Part of a small language model's weights.
Size: width 192, 3 heads of 64, MLP 768 tanh GELU, vocabulary 1382, 5.07M parameters.
Training: a variant of SOAP for these matrices, 111M tokens, 3379 steps.
Each number is 128 + 32 x the weight over its row's rms, rounded and kept within 0 to 255. Layers, rows and columns count from 0. Numbers have three digits each. The size before them is the row's rms in percent of the matrix's.

# up: layer 3 MLP up, 768x192, rms 0.117, rows 274-290, columns 0-191
# down: layer 3 MLP down (transposed), 768x192, rms 0.0973, rows 274-289, columns 0-191
up274 097:137170103121155125167133153145106121210120171138109140128120150135123027127148080133097151096125131135135134158071103098153096128106120116194133109133164123126198097091170118118125173168121172083178162247110134167103129144176087164113116144148128093177136128122078091159167120133113131144079074082145128150098148110178078134123125107161131138156110100141199085184097130114105115150116113094113097141129126142078140168093127056106104166140137106191103151089124134146204131089143099095149071096109133159164106121156128113132123115170093107160079157118157125126173140116135167230
down274 097:169190110191122108135125113139100093078060211135111106136101162132177156114147109070153129061148146157172138148122119100186157100097094175144080169113127105119154084107076135105144067127155116151158150100153105106106152147072157144153111066142149153122105138147130104094113156149142169128096159090050160090116109152143168124135143081102128153119102143150134146043079066188152127124164123151118152120178142138180120057165149148148092094050151070109082145171108131138164069143124190104097157141156129143092120156090081126149138117075128124130167170105092149149116127085140121158
up275 114:156091113135112083079075066143129197097113132162095143117130129115073154114159073167108165155090138144075100154154150096114138122133126137133092029156171113089106121112214138108118171112138159160092113127144159124135159133123112143104131125118110145160082173144137158076106149107180131118109147165132122167082089148101124153137091092087123095145146145088124181093094128136163130168098150143073134136129156131124122121129111103173156127113223140111114111122089153124148164100180144106075140131106080171091150059204165170096154080116139155152210074159162079131140114122190203139
down275 089:065120173170148119081150130113135133116122135181143115084136117178145097056134186107145140157153158131117107168039155135124129125118092119171120161078111144189113154127141125194143113088124081092120112190192187125079156108118177144135064174146152127091177133106081094181153136107109165138164171193136118166097101100088166138117101138124106147097180154148086077138138066141119068139135123166131114082122099122099120098106079136091103059169111110090111140131189135085115104115102098106111098125137086126175135145109109112112160149104129087154108123187187144127191101106151060143
up276 099:104131165139207080155139130196149139147124086087143072113151131123120145132112089117090098103157134155165135171158130113126159144048187113151155105132167128072108114100152125129122127134146132125134146146120110167145194169196103158122088139105139094133131152156141092110151195121128104149109164193104164146108131152091169157206132142148133148120132107178129107136101094128102132117125118075101101159125110202148189111192124128128135107104144199169111039122111133186117105151098089115086087146064135108138129098068181092161076171134092148086142118194137100152108209074126150138
down276 098:114156088104141127108203171093128141137119151131142175111082190044104168118168097137184134154142126163155122095110129135165154155121143166132095112106149127180102079155090104139112143123125119210152148111131159127132154129131129170137119113146125130141098132174194128107056120138187161102186155093101097116157109085238078083068130159118115149166166097079111156101157118109112161099119147131117126118126086162127063091121145173145169133167139117113072148207109113136198120129126100154117128122135122152104049159099099109076154155153230127130121149124155128107146127100150164178
up277 052:042085114135171118114097145155080091094101134172084114124121148132138129182181127171115157108120148210070191168146133162174142128114153166112118120138122100163143192115127151141141169127121153122125171119153124114177133129175133066152165150106123120162105092125107128099174162139169095146124125129164107131165090118083198109042118186106107194101123173124120135141146207063113162137104087111117166076140042117083155084146102154098142151127138150130092118149093152118166198154152140126149134145160169144189111137130091128118117140105132138138214154124146130167161178134145166076
down277 085:103085108146166117132150133179085133119133109120172115128126148086114079145172104098194123187120089130126129118108107107150131164142134159163108126165128169157134117129060119137162182168143140173209158105105091144167130093079049115088125072110056137082178103136099072133153100123148113126113144146128146131098160134099123113113143119187117079113094114172120133102064086152090101091064120123126169121139080077063120088112215165153132119106138110104109172129130137065108169126132147065096117164152184090106124140107103180120130142110183160133128073174107088157113126171094201156
up278 109:141143078076110055107112185172176140057135165080129105131129150100138096147137105124119124164108103124053142155172185100182111116143153150090140181088124156122143080124175117124168129142120117106135091133145160121142044114157204087125087151127156164161178133165135111181153178066111153144141133134129130119148115161134052121100135176170164110154062124118156183090128101133146178142130164141084092075095121141089108150135115129134062124136161157139162180138129127166113099155144159158122097119062081172171145127110177157172176143099168069125158151080161104152118148102161124170
down278 106:108177141185129158124142119191110109162127103181204135125131153138131134141169153122193139123152098117104081079121175106128057093086119149152115130176119115130154119134121155158132081124079103136149136177122123104037157100135126133116102117126139054052121159099069130091171143153119130153156089100127069150057108072110118120112131075137080112129130116136123112149140099092166154214088051093115161156122104119187132149135138088105130142129092115131196131137121182158096136177114128132098119155154093139083097132121126093167108140104164109104146049096118162170176066132082075154
up279 086:140181150140163084141120122104145157113167111110123144138197157127154124152132099079131091142051135127102117154126122091118095073105114114097115126136163102110145141135167141141121116146096127138148132133105146101186159128127123089137111127087145087192156147178188054101137130088205106132168152175133086137154146055131139073102090115158156102093165125152090205097118155092115063133123139191116121141114132108126143091168153103145063197086147162184152179130177100067131138061133213098193134104137159105123139124150151144106068085155128120152136116167102104060177180122113140124
down279 092:086147127080082148184118143154130148148132124095121117101029079142130115134097109116200174103136154185181149139090110170126185140119149132139166132105145127094095209153098100139139134087116150085173097079174105132110094114103156118133107184178162093128101059120127142098152125136067227116102106127130142107125166172180134180123126156098102212169120129157163157162181134119159102155112134125000148098143172139095125154153133099142130109139099119110118102144097154130132124112150124100126120164100118188115133064180164159097174137126100124081096132111103150109117153106129127147
up280 119:134148131112149162094181143148099147167115140088099122078172119107130139188122080149114149138116157063094040119191141122146169149108147174103133103122144173130118132093085131122146161087084106114088103138073156134116129143102101098104187080086174127130125127183155151155162108129173098130135139144169170104120174119056133170105145137085105206160152129099108113162095090048111110128167096099133080165146102114102131180178119136111155142152199144153092185164094118163139089082120145066121087152178142110161123105150161189123116174128110127094162126073069078090117151143096139170
down280 101:133101133122105090156198125120122045154148148131111117140124072158167119148176166107138133100100114128103157123137089081120134151121149073135100184095091081115160118104149097149209167112158168089164129142154131148084157178120157093159161111089147105190182122159060081120127141195088208139183100087069115107135167187106107187133131164150115131082136135140180133193139099212145125146164052125192109133141120125112168113095114117141160120107121146111147103147113053121134129136102173107150138126100155131112144107167093158109120194109108107159119099148157177122152161114111180116
up281 107:062139090122165130142145115157108139142118122161129126112129130107117166181062123094100206078116131114110090177153133140125080122082128151126149129132142147059131132206089172091132170144087173130146102127122156136129148113056134167096104157115110132125075162172081125228092200092123138126140067124115094163153104175111137133130171080142129134116107133122192128101094138133159130129162143060152148159132121088142173108133153095182110106120093144203118119169144131192170087181163121107143083146122115239116122117145133137112132110129098147111118173156143146144113195085193167122
down281 100:177125180145144114098134108134114134111185113119116155099148145098108147130142093173124109166196117134126132132124119139175099163188128157130092130101120100095089115110159141157086102133126071125172162157161127128105171166141138048104158094175126163119146111145047133084058111145139135088144148142084176065144121104156146127110058085124125185164135150160135155142162122111152191076123068161125109103101109202136173148160162141128195140161118149116103126113092130134117165147159075078127130127170104110157135143170121184028116188099089143097096114189104125130191128110072077157
up282 093:135068092077157084121149169135202122162134137071109089130113177107093131146111100104133125137096114198096164130101135157126169075126086092135103148138117134100203178156163121131146109144138197129130169162089146144089077103155094164133105073191123117160129178111140140187138110102148185106139131130138124086187121162110141083146146153084128123136090118134120103081109112153173167137076100113064128128172092189091159134074101099152094063122085126133130111152107065096114093111142126113086116140078157098161147132150130181175188122193130147204128132152132175122131189093097148147
down282 098:097157124199093141152117160125102134093134084107142098122124147180126130096150096161139106115136117143180128064148072124120095072168121182105131149094143142138165168094111104135085109153116141078154188095138147068123094100062121141184121086131098132155161119110125107158098084126121147159150130132110156084135151132082149090125140106153152200188102008171175086112144165148131062107113133109128133157107147118113128105111098114112134159148156147092161064187097097106186124151122131110140126146097124136101114184155107092171132160115028196165179128125077090090131075151129086113
up283 104:159020158129090127114122111167203149105121206089166141097126127150114065133122192187147161123098137030146080154105085086116123154150162092135096094115152103184142131145086137146138126151104107121146149116109124120088154135155110203114131140153170122122163145100154117163093124059130138112124171119119139130132082086119155146144114139108076117086202123131193109087161136093089074133138088109123179128112147121095161119074101107158149118165171081136111171172191136133078173183107145146114144177109113152197116141158129111138127094113167134089088169156129095084178122117121145103
down283 108:149115101129159148150175111085112115140073101143140128151185133151172114156183113093106064168101127131175185148169125177168059155082135133166180163153126130082119116135091159119141120129108123084121134143101114166161100171115131128168178153111110086094109108073158062120131073152160169134119100094137125085044157131189152110167123131186126104127072078117111074148095091071194097140137125121092112138082139112117089113087168110108150156092141141074219170193136145138157147091157157158136087120176155112130117137141149114184135154148137169104175103078107144143180132143122133075
up284 123:155103087041106142120112146114120171097153084088121163153129163186100149131102122154145133125072159113141105174104199129135124094121142183073148135127146120176103126065126085127140051179105128172215084176139163136147138110159085128126091117104120130131120089141068126139129115093130089123135135146204154150163104057104141170129155126125107188171138141145115143128137085177135128114133154165143098138153096140151107166112102071164152079125122131113026196108185118127200141119131096146090107148118107129169116104139125129128149064095139098129159140133190109080166097121156201161
down284 112:121148136185145133109137107151121133119151152186117138086122137112132188115103128091141098119124139111125186124093079163121128107125132096116175122151152097122154128135166173190158180145138111121068151083127097085102183122162169130166134190102116174116148143156178139110133045191153162127155130160044166206209170168110128119120164107075165135144141099121133146152114131085095186164150101136048127089115136139157106103150150162142092127163056162150175122146104106151124122191152138075154092121101147094127142150116122080116052128131124134139129056169070121155145091168084084141
up285 088:113061155095143134108128096188177161123117120160111135206149121066098117050207102168152148179124094112133098167163101116197157180191158146166117094128153135100104088118120109164089147155112166109151143163174146234163150163120103142144139166105149133156103123070073109082127153153147128105141068135180095159149104115159104156066107120133127095142146144116097128093142140115096094090150146151072102120076132100111138094111098136108126107143140160103148135114081110149157138089155104134145183189115124134150104115092054163089103147125091172069124205105154087157135122138103115134
down285 089:087135096166128060130163159099173147097156147154143155144012171154138130185078159117075099140126108168136092172117172088141125143150086146188148132141151150132081140126126153151109110117146162108168164103185106128132081151245176076086134063081106098126140132112169131105084140095145123152137113085129138125096200096124122113147175122112140108067129132101139101103187119121091091092142149076148130166123152122124193111169125132170159089115114131121110114129108206116185155140069103135108114159140146115157125143167155121061106121149121098095116171091105130167115117121081142185
up286 092:175096184124135079110127152116169133083148138082091024139201102138110156155122110144123089093112020120122080144115117175086147129128159138159086163182116092145157132135116160115110164135152126177115149170140095091156100166212124085129112101127088139151137107112196141060107146106183101125179114168110086130142073104169137105086142151105106133105133150153128191111140142078122168080134065144101082133036142125109139127105061156153059126135135158125119150115093141153169150128160133141087138181116142162119108121127122110161104124092164173099132117156152176148124153178099117118
down286 093:146143063145160179142121078158162142127111107141163141095146150158114090108120057079100140127120131085158138098118151113123154093104174148182138229120104143087178149070146103072180103135162136121148150123104118170101138138101115183126171134154097146127118088071152198090095082109156179191115078145112149146127157122154159155165146129118062167142098149153161132152137155097111171151156154128128101134143137085104131096100064146123104110068170124085147104170092154100154147114106202126112140089141126126091204132154175146133172139191182075175123138144099098163194162114112099122
up287 103:093169115159132161066148122179144063153093138096133124126174120140091139107114097102090144144112128111159137088134191125106150141154136107119150077117155111169049119166112173100153149114058169200170105146115132165179146178075077096174200106120101107118172161146063105141145127074160100133117127123162106131093126108102136082148174163151089146201099135146158102109145115089149167132169159129172110112192148119138138126138082119073188152132142158100072134092133129196100108096150142111110105147061145121150095164147129124136061112205159113091127089131134128097089158151105088081
down287 098:142126110091175024180077108118153156168146135146145182154118116090142112125082136116146083091118101112121162159151127110175093139134100142077118089120114117159090141130104135050103139075111122145136135146177126119118083127106108094202159213090190170087150107085140178113102242165125117154134121092129132167170132169165151130118138092133131158102147078136092187098173156165174165131147131063119118129104148086115093132107076108081106092127100139123099096074146111187091158080184118139133140119135113083180095120101079117103138144149156101136122125160130086081113114118098108103
up288 096:123071126149143134063079131114116107154123154182118184096118084122108092140116109142136096173141085123136151139157119111105147109091114153093137108172104164141149123121152180090132176107115180125195163170135085128164155056115120144085138136137070152153140117167122171164122160164134115116104164093240093198128112143166080135161159098053155153150138145107139066128121109182142110143183118092146145154098212131144155160084110117131141193149080128109085128118171123174152115083106051145149099110082144111111158101138082112174140087134106141147139200135130084137115137111054127117
down288 101:161121119163153129157122136141098166081086177115202170096136129115172176133100087090094152137103076157129167122138150127146117094103159101134116104100106118133137205100167129164138143095148143071066140119147142182134109101076148179225098107121172127117127154135194139155144105102142110091138154139128117239136150088122130121083139110130141146136115179136114192095164136111117172100120123150110094115146119167113112127149113102140170130132103120158080143084129126114104151142148172086138098073173075154077192102136132116072145133187196202073122086178142156146168147126095171079
up289 102:078112156161152118184164141133164120096112141058154101098128143118118143111120074110134076133112082168131131086116149134104118138121066089137109094160145073141076147100106123175128139112140133181145061208141117111136153085103164144111126189131130126070183133154137118132123157209168129085141182164112165145148077172076114094093126102132147169205120123131151142117145170113069068113123089099114067106140080207139146152119179090127160165135134178139182149144141150132123154130153108074145096057090066115102114139128131163131084097131179116144115083147166188139127159169098130097
down289 100:067097127124199149184148116167075183163108165146145141102154175158098105148096152094150160095128109144165070078174151089125162129130147090083126151108116136178109056145092155121161123112124111158157206102153124177139110149111159159113156127228165137129094186095132076115143246115088113118098136081133137091167138130126076154117113136149084163106179116135166099144141111155120102137130157089157143144137187161088088126153128116156115119103123115120164129156089108057086086124137106104130134068122142102162097106174124147130113140139090116102180127094168168090168112129073145083
up290 113:085081101137167118130136111081128190154136127184109158146126151096112087187123077135159161140126119172099134088164135109120160145085147165136141106155084137066154126142160143128140097134156094110188174159096096143150163069109103121068133071111122090145145124130137120061157128169150176202149102159133069096158186134094094134137082099132138047160141130172199149101141166147112106139116106110125132120114168076117100203128114086167142202155088122102133113102120082118084080093110188164135152173112152122091107044063117116154161131168111144119154174157130155121114145131094101166